Weights of a small transformer language model: no position embeddings.
Each number is 128 + 32 x the weight over its row's rms, rounded and kept within 0 to 255. Layers, rows and columns count from 0. The size above them is the row's rms in percent of the matrix's.

# layer 9 MLP down (transposed), 1536x384, rms 0.0551, rows 977-1029, columns 0-63
size [ 89 102  93  87  99  95 105 102 106 100  98 106  90  94  93 104  88 100  94 119 105  97  95  85 102 103 106 108 100  99 125 101 100 112  83  99  95  98  96 107  93  99  96 115 102  96  66  90  87  95 107 108 108]
[[173  89 186  76 155 194 111 101 181  54  95 128 115  83 163 132 114 145 131 124 136 123  62 200  89  95 170 143  88  94 132 169 119 133 173 144 106 100 147  60 255 149 102 133 114 136 150 174 132  87 194 107 125 135  90 125 128 127 111 107 130  77  66 107]
 [ 86  85 121 159 105 135  92 141  82 144 137 235  91 191 181 125 125  93 166  91  99  38 148 181  92  80 101 144 113 157 102 102 110  58  88 169 148 149  55 109 223  93 166 129 138 103 135 159  87 180 146 138 124 135 124  85 150 135 127 103 154  90 215 131]
 [ 95  75  92 166 109  71 108 135 160  85 168  92 145 145 150  93 154  86 148 169 158 127 133 131 102 182 109 143 138 144  78 146 156 135 169 130 128 152 143 104 109 128  89 132 142 163  93 124  93 106 110 104 136 108 194  98 132 138 157 114 122 162 120 172]
 [111 151 140 162  76  92  92 102 172 170 142 180 133 116  96 158 127 162 133 166 116 154 157 155 191 114 162  89 130 105  95 121 133 131 156 112 145  94  67  87 119 160 131 126  47 115 123 134 157 171 138 126 169 205 154 137 106 134 114 103 184 148 142 112]
 [ 57 102 103 132  97 196  94 154 168 124  93 153  73 144 146  54  63 107 212 122 163 138  84 124  73 127  58 112 138 154 119 118 180 144 141 145 119  77 119 168 117  94 114 119 112 145 119 139 102 141 124  46 146  61  89  99 138 141 155 104 126 155 117 158]
 [145 204 135 177 108 147 144 125 112 184 131 114 139 146 140 112 109  49 110  93 177 105  97 119  88 130 124  97 156 119 111  70 129 100 173 144 117  78 160 115  83 158 140 147 145 157 115  94 119  71 131 136 116 149  89 117 120  70 104 111 117 154 140 149]
 [156 157 114  92  77 192 135 118 174 131 131 255 100  92 163 128 179 120 103 171 117  88 121 148 162 105 106 144 118  98 102 108 149 124  99  73 162 115 140 104 255 184 134 109 128 172 155 127 126 158  93  97 188 126 173 113 116 102  97 109 142 125 109 129]
 [ 76 114 149  91 139 121  77 157 157 164 131 158 197 172 161 131 163 125 103 112  84 103  99 148 117 129 192 115 125  97 105 231  89 100 121 137 114 135  90 154 184 131 173 118 104  83 148 117 184 148 107  96 120 131 104 135 107  91 121  96 156 111 123 111]
 [125 107 154 167 121  69 109 139 156 150 149 145  88 118 149 208 161 130 135  98 148 156 142 126 148 185 146  95 138 122 120 137 136 134 184 125 134 140 150  87 255  99 144 138 158 191 132  81 109  75 127 130 118 146 111  94 115 113 177 172 125 144 130 108]
 [136 172 130 126 141 122 123 167 125 170 110 255 147 156 106 102 143 150 109  69  86 178 167 140 128 154  67 158 130 161  95  44 113 181 160 158  82 107 133 162 255 116 174  84 112  56 131 136 107 134 141 132 153 150 134  78 118 114 142 183  94 142 159 153]
 [ 92 172 206 164 190 152 149 135 104 149 158 175  70 128 136 127  72 137 131 123 127 123 101 199  96  98  93 168 148 178 169 200 127 124  80  86 106 115 119 128 199 171  83 174  92  87 118 105 109  91 105 161 137 169 164 125  80 139 157 129 143 162  95 109]
 [182 111  90 120 121 152 114  99  78  84  94 122 155 137 159 146 155 140  80  78 140 171 116 127 164 124 155 157 121 124 118 151 152 134  85  83 130  88 147 125 255 136 169 161 103  95 120 135 100 139 141 134 116 220 128 135 105 140 145 137  90  75 112 148]
 [137 157 127 117 109 121 143  98 103 177 176 127 129 167 168 129 181 138 109 156  55  89 135 150 159 104 142 159 113 141 103  91 161 105 138  99 134 109 125 124  50 135 129 103 134 122 138 119 161 166 151 200  89 148 148 133 147 153 134  90 112 140 136 120]
 [101 138 108 145 159 169 118 151 162 113 102 156 172 117 126 120 150 191 129 158  94 138  56  92  98 124  79 170 121 121 161 151 137 160  30 126 151 107  64 130 179 203 100 113 173 151 143 164 176 163 139 133 110  57 153  96  50  94  93 124 114 173 185  57]
 [ 83 109  74 111 123  97 178 143 154 124 124  73 118 105 119 106 132 117 126 145 136 115  50 147  85 148 147 126  94 125 112  97 156 121 143 171 100 120 112 110   1 119 118 108 171 162 135 162 153 139  99  78 143  90  97  98 121 139 125 105 119  97 149 139]
 [121  50  59 158 164 158 113  99 148 114 135 133 152 177  51 154  92 135 185 109 126 108 166 129 117 132 183 146 125  72 141 128 132 100  91 112 132 146 110 155  59 158  96  52 104  66 106 158 172 102 110 159 127  76 130  80 139  82 130  91 100 129 114 184]
 [ 79 164  70 128 153 171 135 158 107  98  88  86 124 140 125 112  95 106 172 154 167 154 110 183  82 160 108 153 149 158 132 174 160 197 167 147 142 152 150  85  98 132  78  82 157 116  54 166 140 134 105 102 152 132 116 117  80 120 112 122 103 117 115 139]
 [169 191 170  78  86 184  83 101  81 105  76 163 206 142  84 146 106 130  98 112 142 157  95 116 125 156 147 146 125 116 100 173 121 145  87 122 117 123 138  95 167  17 109  98 119 139 175  98  96 122 107 111  90 159 159 144 115 146 142 123 105 108 169 161]
 [124  98 154 149  98  96 142 162 113 173 154 135 108 153 204 107 159 153 105 146 128 141 119 113  83  99 152 130 174 143 179  83 159 163  68 145 150  77 130 154 129 176 103 147 203 132 112 116 176 193 134 123 116 131 116 142 120 107 159 142 158 170 127 171]
 [173 137 118 115 134 120  92 154 103 149 145 132 126  91 146 103 141 169 157 108 147  54 146 143 112 130 136 146 132 127  81  88 123 148 125 172 130  92 178 125 236  98  88  94 121 120 176  99 105 133 139 197 122 136  95  91 114 147 111 101 107 144 151 103]
 [163 138  79 140 162 109 110  91  61 117 106 143 149 144 138 107 151 196 151 106 194 145 139 128 165 135 191 154 168  96 101  81 173 113 207 113 131 182 132  63 154 176 108  79 122 140  96 134 156  98  65 200 171 183 157 162 187 142 123 123 119 122 162 163]
 [136 139 144  73 105  79 152 158 150 130 102 163 187 152 187 125 103 123 106  63 163  95 171 149 163 164 211 171 128  76 116 112  79 107 127 105 103 168 128 156 165 169 129 111 106 114 124 126 102  80 132 129  95  72 122 140 166 102  84 131 135  88 180  66]
 [126 147 173 111  86 121 179 152 128 135 125  60 136  94 136 134 109 156 134 181 141 108 118 104 145 102 185 163 149  87 107 125  86 108  96 168 132 126 117 116   0 179 135  24 144 157 113 127 140 150 105 108 122 121 118  57 141 127 162  91  52 150 186 134]
 [151 136 178 182 169 149 150 128 135 150 129  82 128 113 177 145  52 149 141  72 124  56 121 161 175 111 176 127 106 164 111 115 151 137  60 121 146 142 154 135  30 130 164 123 122 134  70 108 129  85 122 145 157 125 126 145 156 147  20 118  71 129 162 122]
 [119 141 128  84 108  99 154  98 144 171 172 153 158 198 115 103 147 150 130 103  95 137 131 122 180 104  73 125 139 152 153 117 115 106 170 158 168  79  80 123 212 150 182 134 159  95 107 173 163 134 127  76  96  96 124 145 116 182 106 131 148 131  97  58]
 [ 82  91 190 149 140 165 161 150 118 150 163 162 163 124  99 127 169 152 146 158 177 146 167 146 147 181 115 137 123 155 158 153 148 169 112  98 142 118 106  88 199 107 141  85 106  88  78 109 117 122 136 168  83 163 145 142  93 106  74 104 138 138 106 111]
 [ 62 188 141 146  52  91 138 114 168  76 107 217 126 113 141 136 181 164 120 105 101  64 104  68 162 161  98 138 134 125   0  95  96 151 169 152 114 104 114  85 255 125 112 119 140 125 166  95 127 142 103 133 113  61 173  82 147 103 154 144 158 132 124 114]
 [105 140 109 164 111 193 149 144 146  84 115 142 114 147  89 168 108 163 126 127  81 124 146 198 133  77 138 129 172 134 146 157 111 119 136 122 201  95 101 193  95 113 150  98 105  93 173 132  73 110 140 102 148 131 112 103  85 133 121 107 105 106 129 169]
 [143 149 145  80 159 119 112 190 103 140 162 155  89 147 205 151 108 108 119 130  84 150 119 137 111 160  81 183 107 135 116  93  47 131  97 145 127 150 127 162 119  95 127  86  90  74 154  83 135 132 124 139  90 129 119 104 169 150 133 118 104 191  40 100]
 [118  99  73 113 152 136 147 100  76 129 197 227 132  74 149  64  66 170 148  86  71 143 124  93 101 106 115 154 111  75 139 114 111 132  87 107 166 168  74 167 108 114 134 155  87 159 158  98 136 155 178 126 111 144 132 106 104  85  93 184 147 180 121 118]
 [202 105 108  30 103 135 138 115 152 113  97 251 180  92 182 153 150  81 118  88 156  99 139  99 136 120 109  84 170 109 120 126  74 112 128 127 172 132 124 115 255  70  84 115  84 146 153 151 118 129 141 134 174 169 184 149 128 108 176 137 108 156 169 127]
 [132 141 108 165 107 176 148  76 148 135 135 113 139  89 147 120 168  92 133  43 139 179 144 110 110 138 140 106  81  92 149  97 162  97 163  75 103 137 133  95 255  73 118 178 152 147 115 157 161 162 147  74  89 143 119 111 140 119 158  84 239 137 160 191]
 [123 126 126 131 139 128  76 116 109 121 119  25 112 146 120  77  81 145 157 125 169 100  66 101 152 200 119 104 160 160  81 145 178 114 142 146  98 163 135 107  63 194  98 111 156 162  77 156 159  96 114 119 133  91  84  76 139 152 120 162 191 136 142 145]
 [164 116 109 175 161 156 143 200  90 126  75 171 139  98 144 119 106 123 140 138 134 133 127 139 114 107 103 128  77 101 108 109 143 147 116  97 127 117 120 148 230 107 125 139 183 178 126 197 138 105  91 154 147 140 124 105 166 116 170 165  86 168 132 103]
 [120 183 106 127 127 131  64 134 154 135 136 112 117  84 133 137 118 127  93 100 151 134 157 171 128 114 178 123 142 169 143 141 144 144  73  81 169 151 129  94   0 127  91 142  95 107 138  92  56 120 142 138 156 136 127 126 171  98  77 109 119  77 127 131]
 [147 115 135 141 107 134 173 130 113 130 128 183 111 124 183  98  94 109 142 173 158 109 106 160 102 136 179 125 153 154  85 212 163 168 158 119 106 129 135 177 205  89 125 120 123 100 118  85 139 108  70 103 157 163 132 168 126 136 117  79  85  92  67 153]
 [126 119 121 106 114 115 127 110  90  92 147 199 179 166 190  98 131 152  70 123  98  84 158 146 131 118 115 107 160 152 113  96 134 165 129  45 163 153 149 112  99 157  91 141 100 118 130 126  79 114 115 149 145 141 152  99 101  94 181 111 137 158 155 138]
 [ 76 115 113 105 153  97 134 132 100 143  89 150 145 115 135 132 101 150 125 128  84 123 157 133 106  94  95  76 120 108 170 155 118 182 126  65 180 186 111 112 124 172 124 152 102 101  62 128  83  93  99 110 207 142 159 153 115 155 172 157 109 163 102 128]
 [141 140  87 107 136 177 161 187 144 138 146 202 138 161 138 158 148  59 148 147 153 153 124 172 113 113 130  69 135 144 232  97 149  95 108  60 163  76 128 108 211 143 125 143 143  98 133 108 100  49  95 127 146 144 183  76 124 120 150 169 135 102 105 143]
 [143  77 164  67 111  94 157 107 183 172 114 123 187 117 154 131 103  88 193 160 119  60 110 127 132 192 164 110  78 131  71 142 101 164 111 136 127 131  96 167 182 174 132 139 139 119 147  97 149  74 174 187 127 176 150  61 157 165 167 100 124 181 117 132]
 [ 89 145  92 166 101  82  93 156 122 126 149 173  83 165  92 114  70 150 142  55  96 114  62  95 116 223  72 155 144 139 103 113  96  99 184 153 111 147 132 156 239 114 136 110 112  49 141 131 145 142  99 135 156 141 109 131 160 128  99 144 145 200  97 131]
 [115  99 114  99 118 100 126 116 110  51  91  75 114 152 152  98 110  86 133 130 146 142  79  62 108 140 143 138 106 150 130 162  41 123 104 116 153 166 139 135  53 154 174 111 127 141 129 144 174 154 153  76 176 101 153 167  97 120 115 130 180 164 120  77]
 [ 55 138 100 144 183 125 147 142 167 132 181 163 124 113 144 110 162 164 149 136 173 154  99  99 140 157 147  97 122 150 146 172  96 182 117 169 137 156 137 157 248 183 159  72 178 150 179 106 181  94 156 117 144 126 103 127 140 116 139 155 135 121 144 120]
 [ 88 125 151 166  92 165 105 140  98 137 130 171  93 131 135  41  67 130 190 107 113  95 133 171 105 158 160 135 131 122 168 130 147  57 135 162 170  75 131 119 234 106 144 152  57 125  94 134  51 139 131 135  86 165 101 167 137 103 175  97 126 140 148 171]
 [180 167 176 163 178 148  80 114 131 110 131  32 116 175 163  93 104 159 177  35  79 120 167 165  63 105 109 130  99 102 176 172 169 166 133 130 160 139 140 138 235 100 147 120 109 166 126 136 121 163 106  72 133 159 190 151 116 110 124 151 149  88 107 156]
 [124 140 134 119 221 126  84 122 134 136 162 132  64 124 151  97 236 136 106 171 112  81 118  90 116 121 168 129 130 186 117 180 160 152  74  93 104  96 107 129 174 162 111  73 132 131 148 117 142 183 129 110 114 172 108 118 149 123 197 115 178 127  95 128]
 [169 142 137 134 104 121 188 137 150 185 128 117  98  98 108 142 124 161 162 127 135 129 110 159 119 179 157 132 117  95 138 155 108 130 109 128  84  74 141 122   0 191 173 110 114 144 132  61 166 125  95 115 139 126 145 164 171 190  61 154  82 144 125 143]
 [120  99  99 158 182  72 102 126  92 140 154 130 151 181 119 119 167 176 141 103 153 113 156 164 159 115 116 170 115 127  96 130  71 107 181 111 121 124 115  73  47  61 169 107  83 183  86 131 130 167  92  64 164  76 122 112 127 119 129 139 111  83 136 124]
 [145 125 124 101 160 103 129 156  96  85 156  18 128 132 126  80 146 101 150 174 119 124 119 102  90 142 114 107  83 108 138 103 112  59 179  97  99  89 109 144 151  71 140 121 172 102 145 118  97 152 133 160 104 150  51 160 171 116 133  88 175 145  84 142]
 [130 108  88 143 175 149  79 159 121 160 117 119  90  94 126 115  84 154 153 137 106 102 102 135 137  80 112  70 164 166 153 122 160 183  68 126  96  43  61  56 129 111 150 159 108 163 108 167 150 118 168 122 175 154 138 124 138 183 101 156 170  90 161 113]
 [ 78  97 163 161 131 170 126 145  75 117  78  71 112 112 133 171 151 100 143 200 135  97 133 116 168  86 117 100 127  94 123  85  94 132 121  73 148  81 108 147 199  76 190  95 113 139  98 102  98  54  57  98 121 158  98 175 131 114  99 116 162 115 141 130]
 [118  94 164  96 153  96  80 112 132 164 103 189 186 104 100 131  88 104  66  96 184 140 169 166 150 123 159 144 160 105 112 179 107 120  78  72  84 149  98 143  58 136 136 139 128 143 113 138 138 116 111 149  99 137  93  88 130 113 104 136 147 139 119 112]
 [156 199 146 141 177  97 175 210 111 100 117  80 112 129 125 150  93 173 114 101 164 169 155  87 103 129 171 136  76 127 179 134 107 166  50 114 155 157 110 154 199 151 111 134 101  79 142  77 164 114 160 121 169  99  81 136  96 109 167 202 115 168  87  60]]
# layer 9 MLP up, 1536x384, rms 0.0644, rows 978-1029, columns 0-63
size [100  95  93  98  98 102 102 103 102  98 104  94  92  96 103  87  97  96 115 106  99  98  96 107 101 107 101  97  91 117 103 101 104  93 100  97  95  92 104  92  98  94 108  98  99  85  90  92 100 108 108 107]
[[136  70 152 127 119 142  70 136 137 133 139 106 145  64 135  72 101 150 139 112 115 133 130  65 199  61 151 144  80 132 124 122 116 143 104 119 122 191 103 192 149 120 143 128 145 144 130 150  94  93 173 127 162 157  87 109  79  99 186 124 139 149 156 138]
 [126 155 156 169 106 101 182 168 144 210 112 140 133 118 152 148 189 142 108  76 127 131 151  85 100  54 157  90 148 104 129 160 135  89 174 116 109 124 113 121 164 126 168 138 138 153  33 120 138 160 120  98 117 132 146 140 101 130 152  83  85 107 126 152]
 [100  85 135 123 171 149 182 133 139 129 109 119 109  84 117 150 153 144 117 165 118  85 134 119 115  98 157 120 141  99  51 127 139 154 150 196 176 108 157 131 120 139 109 123 165 117  50 163  76 158 137  82 126 103  63  64 123 104 172 117  73 114 112 101]
 [183 182 195 150 164 110 103 125  99  92 126 155 151 118 136  91 133 151  51  97 113  85 144 116 143  95 129 122 104 148 161 151  98 101 120 205 155 150 136 160 183  91 155 135 114 204 140 145 169 107 127 151 133 138  75 142 112  99 114 108  99  93 160  73]
 [116  89 170 126 119 156 165  54  86 100 147 133  91 120 113 151 131  90 149 151 126 134 145 134 125  98  87 107  73  33 157  73 161 124 106  87 166 138 118  97 160 128 126 143 152 143 109 160 128 193 125 135 161 134 171  91 119 134 171 128 100 151 141 124]
 [121 141  65 165  72 107 134 100 129 122  92 146 161 146 167 125  59 124 160 133 129 170 183 111 143 168 136 123 141 113 169 169 126  87 138  83 136 129 150 144 137  96 147 176 113 132 110 139  84 134 148 174 100  92  81 149 125 104 112 126 136  87 116  96]
 [111 150 136 145 139 109  96 132  72 174 101 138  84 108 142 116 159 148  67 148 102 129 186  87 144 120 108 106 139  72 157 142 115 102 133 110 184 116  88 153 168 105 128 192 149 166 142  82 151 160 167 161 156 111 146 132  82 183 198 124  72  95 141  94]
 [138 122 106 105 136 217 134 145 136 183  84 133 165 121 127   5 117 115 104 139  71 132 163 109 138 105 134 125  58 188 121  70 126 145 139  79 138 101 110 165 179 104 169 138 107 187  95 106 126  90 112 120 137  73 119 112 178  86  99  99  83 179 135 201]
 [ 97 130 125 127 111 135 144 177 114 163 125 150 101  50 189 117 130 126  98 151 100 149 200  98  72  86 134 150 123 136 156 195 152 106  73  87 164 117 108 132 144 101 113 148  86 207 107 154 128  72 133 139 106 191  85 119 121 115 129 102  89 118 141 116]
 [115 123  65 178 148  90 156 151 165  85 106 189 210 107 106  69  98 148 129 128 122 195 179 172 118  93 137  96 141  89 150 117 115  61  83 163  90 129 154 158 143  69 133 150 110 122 196 124 140 118 162 168 129 112 132  82 145  90 130 139 116  77  92 106]
 [147 123 207 143 127 129 167 131 127  77 122 116 184 128 101 129 116  99 115 162 116 175 140 123 111  79 110 145 105 117 147 147  92 115 148 144 170  81 118 178 174 149 148  86 137 152  60 189 136 131 127 167 116  99 140 109 110  91  98 148  55 142 116 123]
 [ 81 126  86 148 123 111 109 193 162 173  66 134  84 125 114 130 140 109 114 144 201 162 121 139  76 102 116 129 143 158 142  98  99  90 111 172 103 168 162 107 139 131 138  95 107 152  77 146 134  90  73  73 201 128 124  56 129  89 116 149 156 165 120 105]
 [ 97  84 174 190 159 117 148 120 147 109 105 184 184  88 116 170  25 102 167 138 120 166 113 114 102  82 206 107 130 134 106  88 104 156 120 118 107 100 132 145 171  39 138 138 102 153 125  75  62 145 146 156 171 157  79 135 121  91 145  93 146 128 111 143]
 [122 153  77 120 142  72 124 184 110 154 163 137  87  75 102 105 139 122 108 173 140  87 165 136  92 121 153 131 133 135  80  83 118 130 167 130 133 153 148 161 138 133 116 132 108 145 143 164 137 141  76  97  76  77  79 121 144 153 147 107 124 162 138 155]
 [109 108 140 108  68 173 122 133 122 156 129 136 136 149 131  60 151  95  59 108  76 181  74 181 135 126 170 155  75 148 129  93 109 133 119 145 178 127 153 100 163  55 150 144 173 144  83 143 117 137 102 124 117 117  88 148  87 111 170 125 132  37  85 142]
 [152 110 129 129  18 142 128 138 118 140 138 138 112 112 129 106 151 171  68 142 162 136  79 118 162 100 205  88 127 100 101 111 162 128 147 152 157 114 110 181 159 112 112 152 110 137 136 103 115 152 105 126 169 114 162 141 151 127 165 120 133 163 156  77]
 [ 80 102  76 142  92  93 115 123 114 189  54 145  60 171 147 118  46 136 134 113 119 222 153  93 110 141  97 137 123 129 110  79 122 173 142 117 105 138 145 128 145 139 116 125 194 125 131 128  98 133 110 105 111  57  68 134  79  80 184  79 122  82 146 148]
 [107 103  92 133 119 150 123 141 116 154 152 130  95 108 131 138  82 160 145 147 143  84 145 127  80  98  72 137 153  88  97 106  57 120  95 153 150 126  68  98 136 114  86 130 166 121 123 106 126  79 158 191 101  95 130  93 115 128 179  99 155 133 170 141]
 [117 117 123 139 109 142  77 107 110 121  96 131 127 131 137  96 112  58  94 122 133 132 130 116  91 157 114 201 138 156  97  78 122  75 144 154 130 115  93 120 197 114 105  99 116 160  74 132 132 160 153 140 153 129 113 133 165  91 168  90 114  90 182 147]
 [118 119 148 160 123 210 124  91 104 158 102 125 151 100 142 134  89  67 104 102 116 196 120 103 124 112 192  40 101 159 127 143  99 132 139 128 168  86 133 138 145 171 145 142 114 167 121 168 120  99 141 154 114 111 153 127 164 119 136 104 159 181 120 177]
 [ 79  77 175  74 116 153 114 143 137 106 115 140 121  98  66  84 162 130 100 149 131 170 111 104 138 183  97 110 108 111  92 124 156 101 149 116 133  54 181 113 146 131 116 130 139 133  88 126 126 125 113  56 136 146 135  58  92 109 175  69  81  98 125 154]
 [116 120  58 124 144 114  82 115 116 146 127 135 114 123 154  90 156 125 106 126  74 180 119 131 104 162 115 140  44 129 144 150 149 109 155  88 200 152 110 143 146  65 122 252 135 118 152 128 138 116 161 164 103 120 168 147 137 130  91 140 179 111 110 110]
 [  0 132 116  97 122 122 120 110  37 101 127 137 129 108 162 108  83  92 119 139 124 147 133 115  93 113 144  67  62 145 111 129 120 114 163 125  93 127 143 142 160 101 147 225 100 170 155 137 176 105 115 186 143 137  84 169  94  90 121 144 157  36 186 153]
 [111  79 109 133  88 102 172  84 133 132 119 120 127 153 129 154 134 105 155 164 132 111 104 121 114 106 117  90 108 138 136 145 148 101 137 125 179  84 214  93 159 122 113 144 185 177 109 121 113 133 120 175 159  72 181 175  41 147 102 127 173  44  81 155]
 [ 71  98  79 135 130 141 106 170 140  98 112 155 133 114 112 135  84 138 150  88 132 114 151  56 144  70 119 133 101 125 106 182  15 138 145 157 115 163 133 112 142  88 155 145 125 144 149 146  88 161 188 107 160 131 101  88  87  93 130 100 103 131 151  95]
 [149 151 144 159 141 148 152  47  95 138 132 106 130  77 155 139 132 103 121 120 111 145 150 129 100  54  89  87 147  97 100 111 128 108 133 140 159 126 142 162 147 101 114 131 134 178 162 156 145 132 110 139 112 106  97 145 169 129 124 124 110 166 181 122]
 [ 76  99 144 154 155 175 194 125 113 139  75 132  87 145 190 111 113 112 184 142 113  85 114 168 138 110 104 114  90  78 123 116 179 149 105  70 165 138 145 127 142 149 126 141 105 130 112 147 128 161 181  89  96  87 144  59 100  83 174 111 107 135 118 136]
 [ 71 136 116 180 108 154 133 129 124  83  47 104 103 139 118 101 145 144 197 125 162  73 195 105 136 102 165  84 170 103 152 152 149 125 184 152 108 107 126 105 154 134  67 129 136 126  98 156 130 144 131 119 127  77 183 101  99 164  93 120 157 132 157 156]
 [ 93 103 109 220 145 175 168 148 149 116  59 126 140 153 128 109 103 135 106 104 177 122 139 150 151 139 132 136 110 132 103  86 100 139 101 183  98 106 164 125 164 108  80 167 162 142 153 140 133 101  81  95 119 161 116 152 145 152 111 122 106  99 146  87]
 [ 34 112 194 159 153 137 123 172  49  49 105 113 123 154  87 133 135 152  96 104 154 105  94 120 148 161 125 103  90 168 170  96 112 113 177 151 102 120 142 106 183 121 103 222 112 171 167 143 152 113 132 116 139 111 151  84 149 117 104 107 126 146 129 114]
 [ 93 107 178 122  89 125 131 135 134 130 109 134 175 125 144 104 129 155  89 111 145 178 130 132  91  86 112 139 125 143  59 114 143 105 188 120 180 159 168  93 158 155  94 134 110 129  97 119  58 140  65 120 151  60 167  59 109 126 198 112 123 135 152 149]
 [ 98  83 123 112 143 147 153 121 127 110 146 123 123  97 104 119  72 144 140 185 138 130 126  87 131 122 129 136 135 138  82 152 143 141 103 194 143 163 132 136 128 116  53 135 162 170  54 186 115 130 204 103 125  93 122 104 108 145 144 159 159 114 142  96]
 [111  39 108 124 144 103 149 165  90 139 162 144 108  86  78 127 167 117 165 135 109  66 111 113 105 149 130 124 117  67 202 150 140 102 129  83 152  95 116  96 179 143 124 102 138 126 113 189 122 228 179 167 134 128 122  73  72 138 122  95 110  52 144  90]
 [113 150 159 221 103 146 149 164 135 107 127 216 167 169 133  87 138 115 124 147 164 168 120 110 151 114 142 138 145 116 119  83  38 148 159 180 113 171 105 184 111 132  24 105 177 203 146 108 174 115 159 100 160  67 148  80 125 122 111 133 132 132 110 129]
 [ 95 139 119  87 134 150 105 135 176 127 157 129  60 106 150 122 164 137 116  81 146 188 117 102 113 162 147 126 120  55 158 116 111 128 119 133 173 134  69 112 156 163 123 108 131 132 160 149  98  93 120  94 160 110 149  86  94 102 146 148  62 139  85  88]
 [ 83 137  69 136 117 111 139 162 117 101 113 133 139 137  91 105  38 162 129 139 123 124 103 143 145  84 160 146 132 164 118 188 137 110 136 157 104  89 180 190 144 110 145 135 155 119 134 151 139 124  60 139 129  79 116 109 101 117 114  85  91 132 141 128]
 [134  77  97 185  85 134  89 176  90 107 107 144 114 169 126 156  85 114  80 123 148 106 140  55 149 112 120 179 137 113 127  79  82 150 132 128  91 114  91 170 155 165 100 138 150 126 128 117 152 109  95 168 112 125  81 118 180 160 124  77  63 146 191 139]
 [125 109 139 135 126 110 133  96 137 108 124 132 162 104 122 159 117 145  82 140 112 172 145  95  93 131 169 166 121  80 100 114 158 134 148 224  72 175 113 102 110  92 148 113 121 186  78 132 172 194 130 175 123 125 140  80  63 132 111  90 168 147  55 132]
 [109  87 109 141  87 165 178 178 151 138 154 129  86 162 151 151 141 123 155 203 104  92 129 127  70 133 117 129  94 121 117 123 140  97 203  71 155 110 137 157 166 126 107 151  73 162 112 191 127 146 112 106 128 152 180  80 124  82 116  85  28 155 119  54]
 [ 71 111 180 152 143 177  96  93 118  89  49 153 120 105 190 117 140  78 123 143 123  91 142 128 129  98 124 119 118 144 134 171  93 131  69 127 144 124 170 120 107  78 144 125 144 110 101 125 102 166 165 100 116 118 122  94  90 128 107  85 158 144 215 124]
 [117 153 104 124  74  68 127 154  97 142  94 172 184 107 154 155 227 113 124 120 104 166 153 143 151  94 165  98  62 136 173 175 117  89 126 123 119 178 117 101 158 100 165 112  95 178 104 135 137 149 135 124 116 116 182 109 124 110 141  95 181 100 106  82]
 [112 130 131 146 151 135 127  99 158  84  98 127 157 163 150 130 118  89  74 110 132  99  62 128  85 113 148 137 123 109 111 106 176 135 148 104 123  77 125 136 153 118 148 136 118 132 168 121  96 171 144 118  93 153  88 103 133  68 162 129  96 158 136 126]
 [140 138 122 129 147 157 104 125 105 136  97 125  82 106 161 136 138 134 155 172 144 124 114  97 114 176  99 160 148 104 113  70  58 132 141 177 154  97 133  83 171 126 134 160 113 148 133 115 166  91  94 157 159 117 155 111 109 115 100  92 111 160 120 100]
 [125 112  80 116  77 126 189 150 142 112 143 194 135 140 142 135  64  78 103 168 125 135 143  76 115 172 147 137 136 148  93 117  96 124  85 109 161 130 162 107 141 128  84 157 100 173 112 146  88 149 203 201 107 184 100  59 103 140 132 148  81  93 185 134]
 [128 130 120 138 143  95 121  76 132 131 152 105 127 100 139 116  97  94 145 144 150 149 127 107 148 113 108 101  63 132  64  59 154 128 130 135 147 152 144 154 139 105 103 158 235 142 127 123 136  93 162 107  80 123 111 109 160 134 148 111  98 163 103 133]
 [122 173 165 161 119 175 152 106  92 103 137 186 153 164 140 127 147 101 152 144 161 129 145 114 112 144  66 127 157 135  72 127 128  77 133 118 195 132 139 188  84 115 128 155  90 172 104 146 196  91 143  87 138 107 154 137 153 120 124 134 118  77 184 103]
 [143 126 137 200 117 150 155 181 127 123  87 176 145 123 102 127  94 123 108 184 123  95 127 142  85 169 122 116  64 115  63 126 120 129 111 165 170 138 120 255 162 103 173  81 152 116 117 110 145  97 116 126 101  94  81 149 157 120 159 137 168  91 183 116]
 [103 179 116 123 145 131 180 146  86 143  88 125  80  42 165 118  56 126  56 122 133 148 130 135  87 104 121 129 100 129 126 164  90 100  87 164 146 152 127  96 163 135 127 145 103 142 139 126 197 107 114 101  66 140 121  84 143 102 136 105 142  86 188 119]
 [ 91 188  76 154 142  99 128 143 114 127 136 121  75  69 143  79 122 106 119 104 177 166 104  99 122 162 184 164 100 143  95  84  57 114 141 173  52 150 132 123 158  98 107 117 118 116 147 154 111 165 177 158  84 146 131  18 185 124 123 130 158 154 149 131]
 [138 155 131 184 153 136 135 115  58 109 116 121 203  74 119  88  74 127 100 105  82  97  98 151  42 138 124 111  66 105  96 116 133 108 134 192 128 163 196 117 166 131 154 154  83 133  79 108 143 179  79 138 108 116 116 150  51 109 181 123 115 131 157 142]
 [103 114 187 113 151 136 171 131 153  94 112 138 138  98  91  92 123  84 132 143 108 166 118 125  59 123 140 108 120  82  64 157 113 113 105 160 128 146 140 100 144 148  87 117 106 183 102 104 147 111 143 179 123  94 117  81 142  79 112 111 150  93 120 113]
 [103 146  94 122 124 109 161 116  90  93 107 143 156 111 137 160 124 171 125 123 160 185 116 141 102 133 109 143 115 118 108 121 119 183 148 166 141 139 161 146 155 135 135 143 134 208 102 238 150 136  82 165 140 112 175 148 116 146 153  93 159 103 165 102]]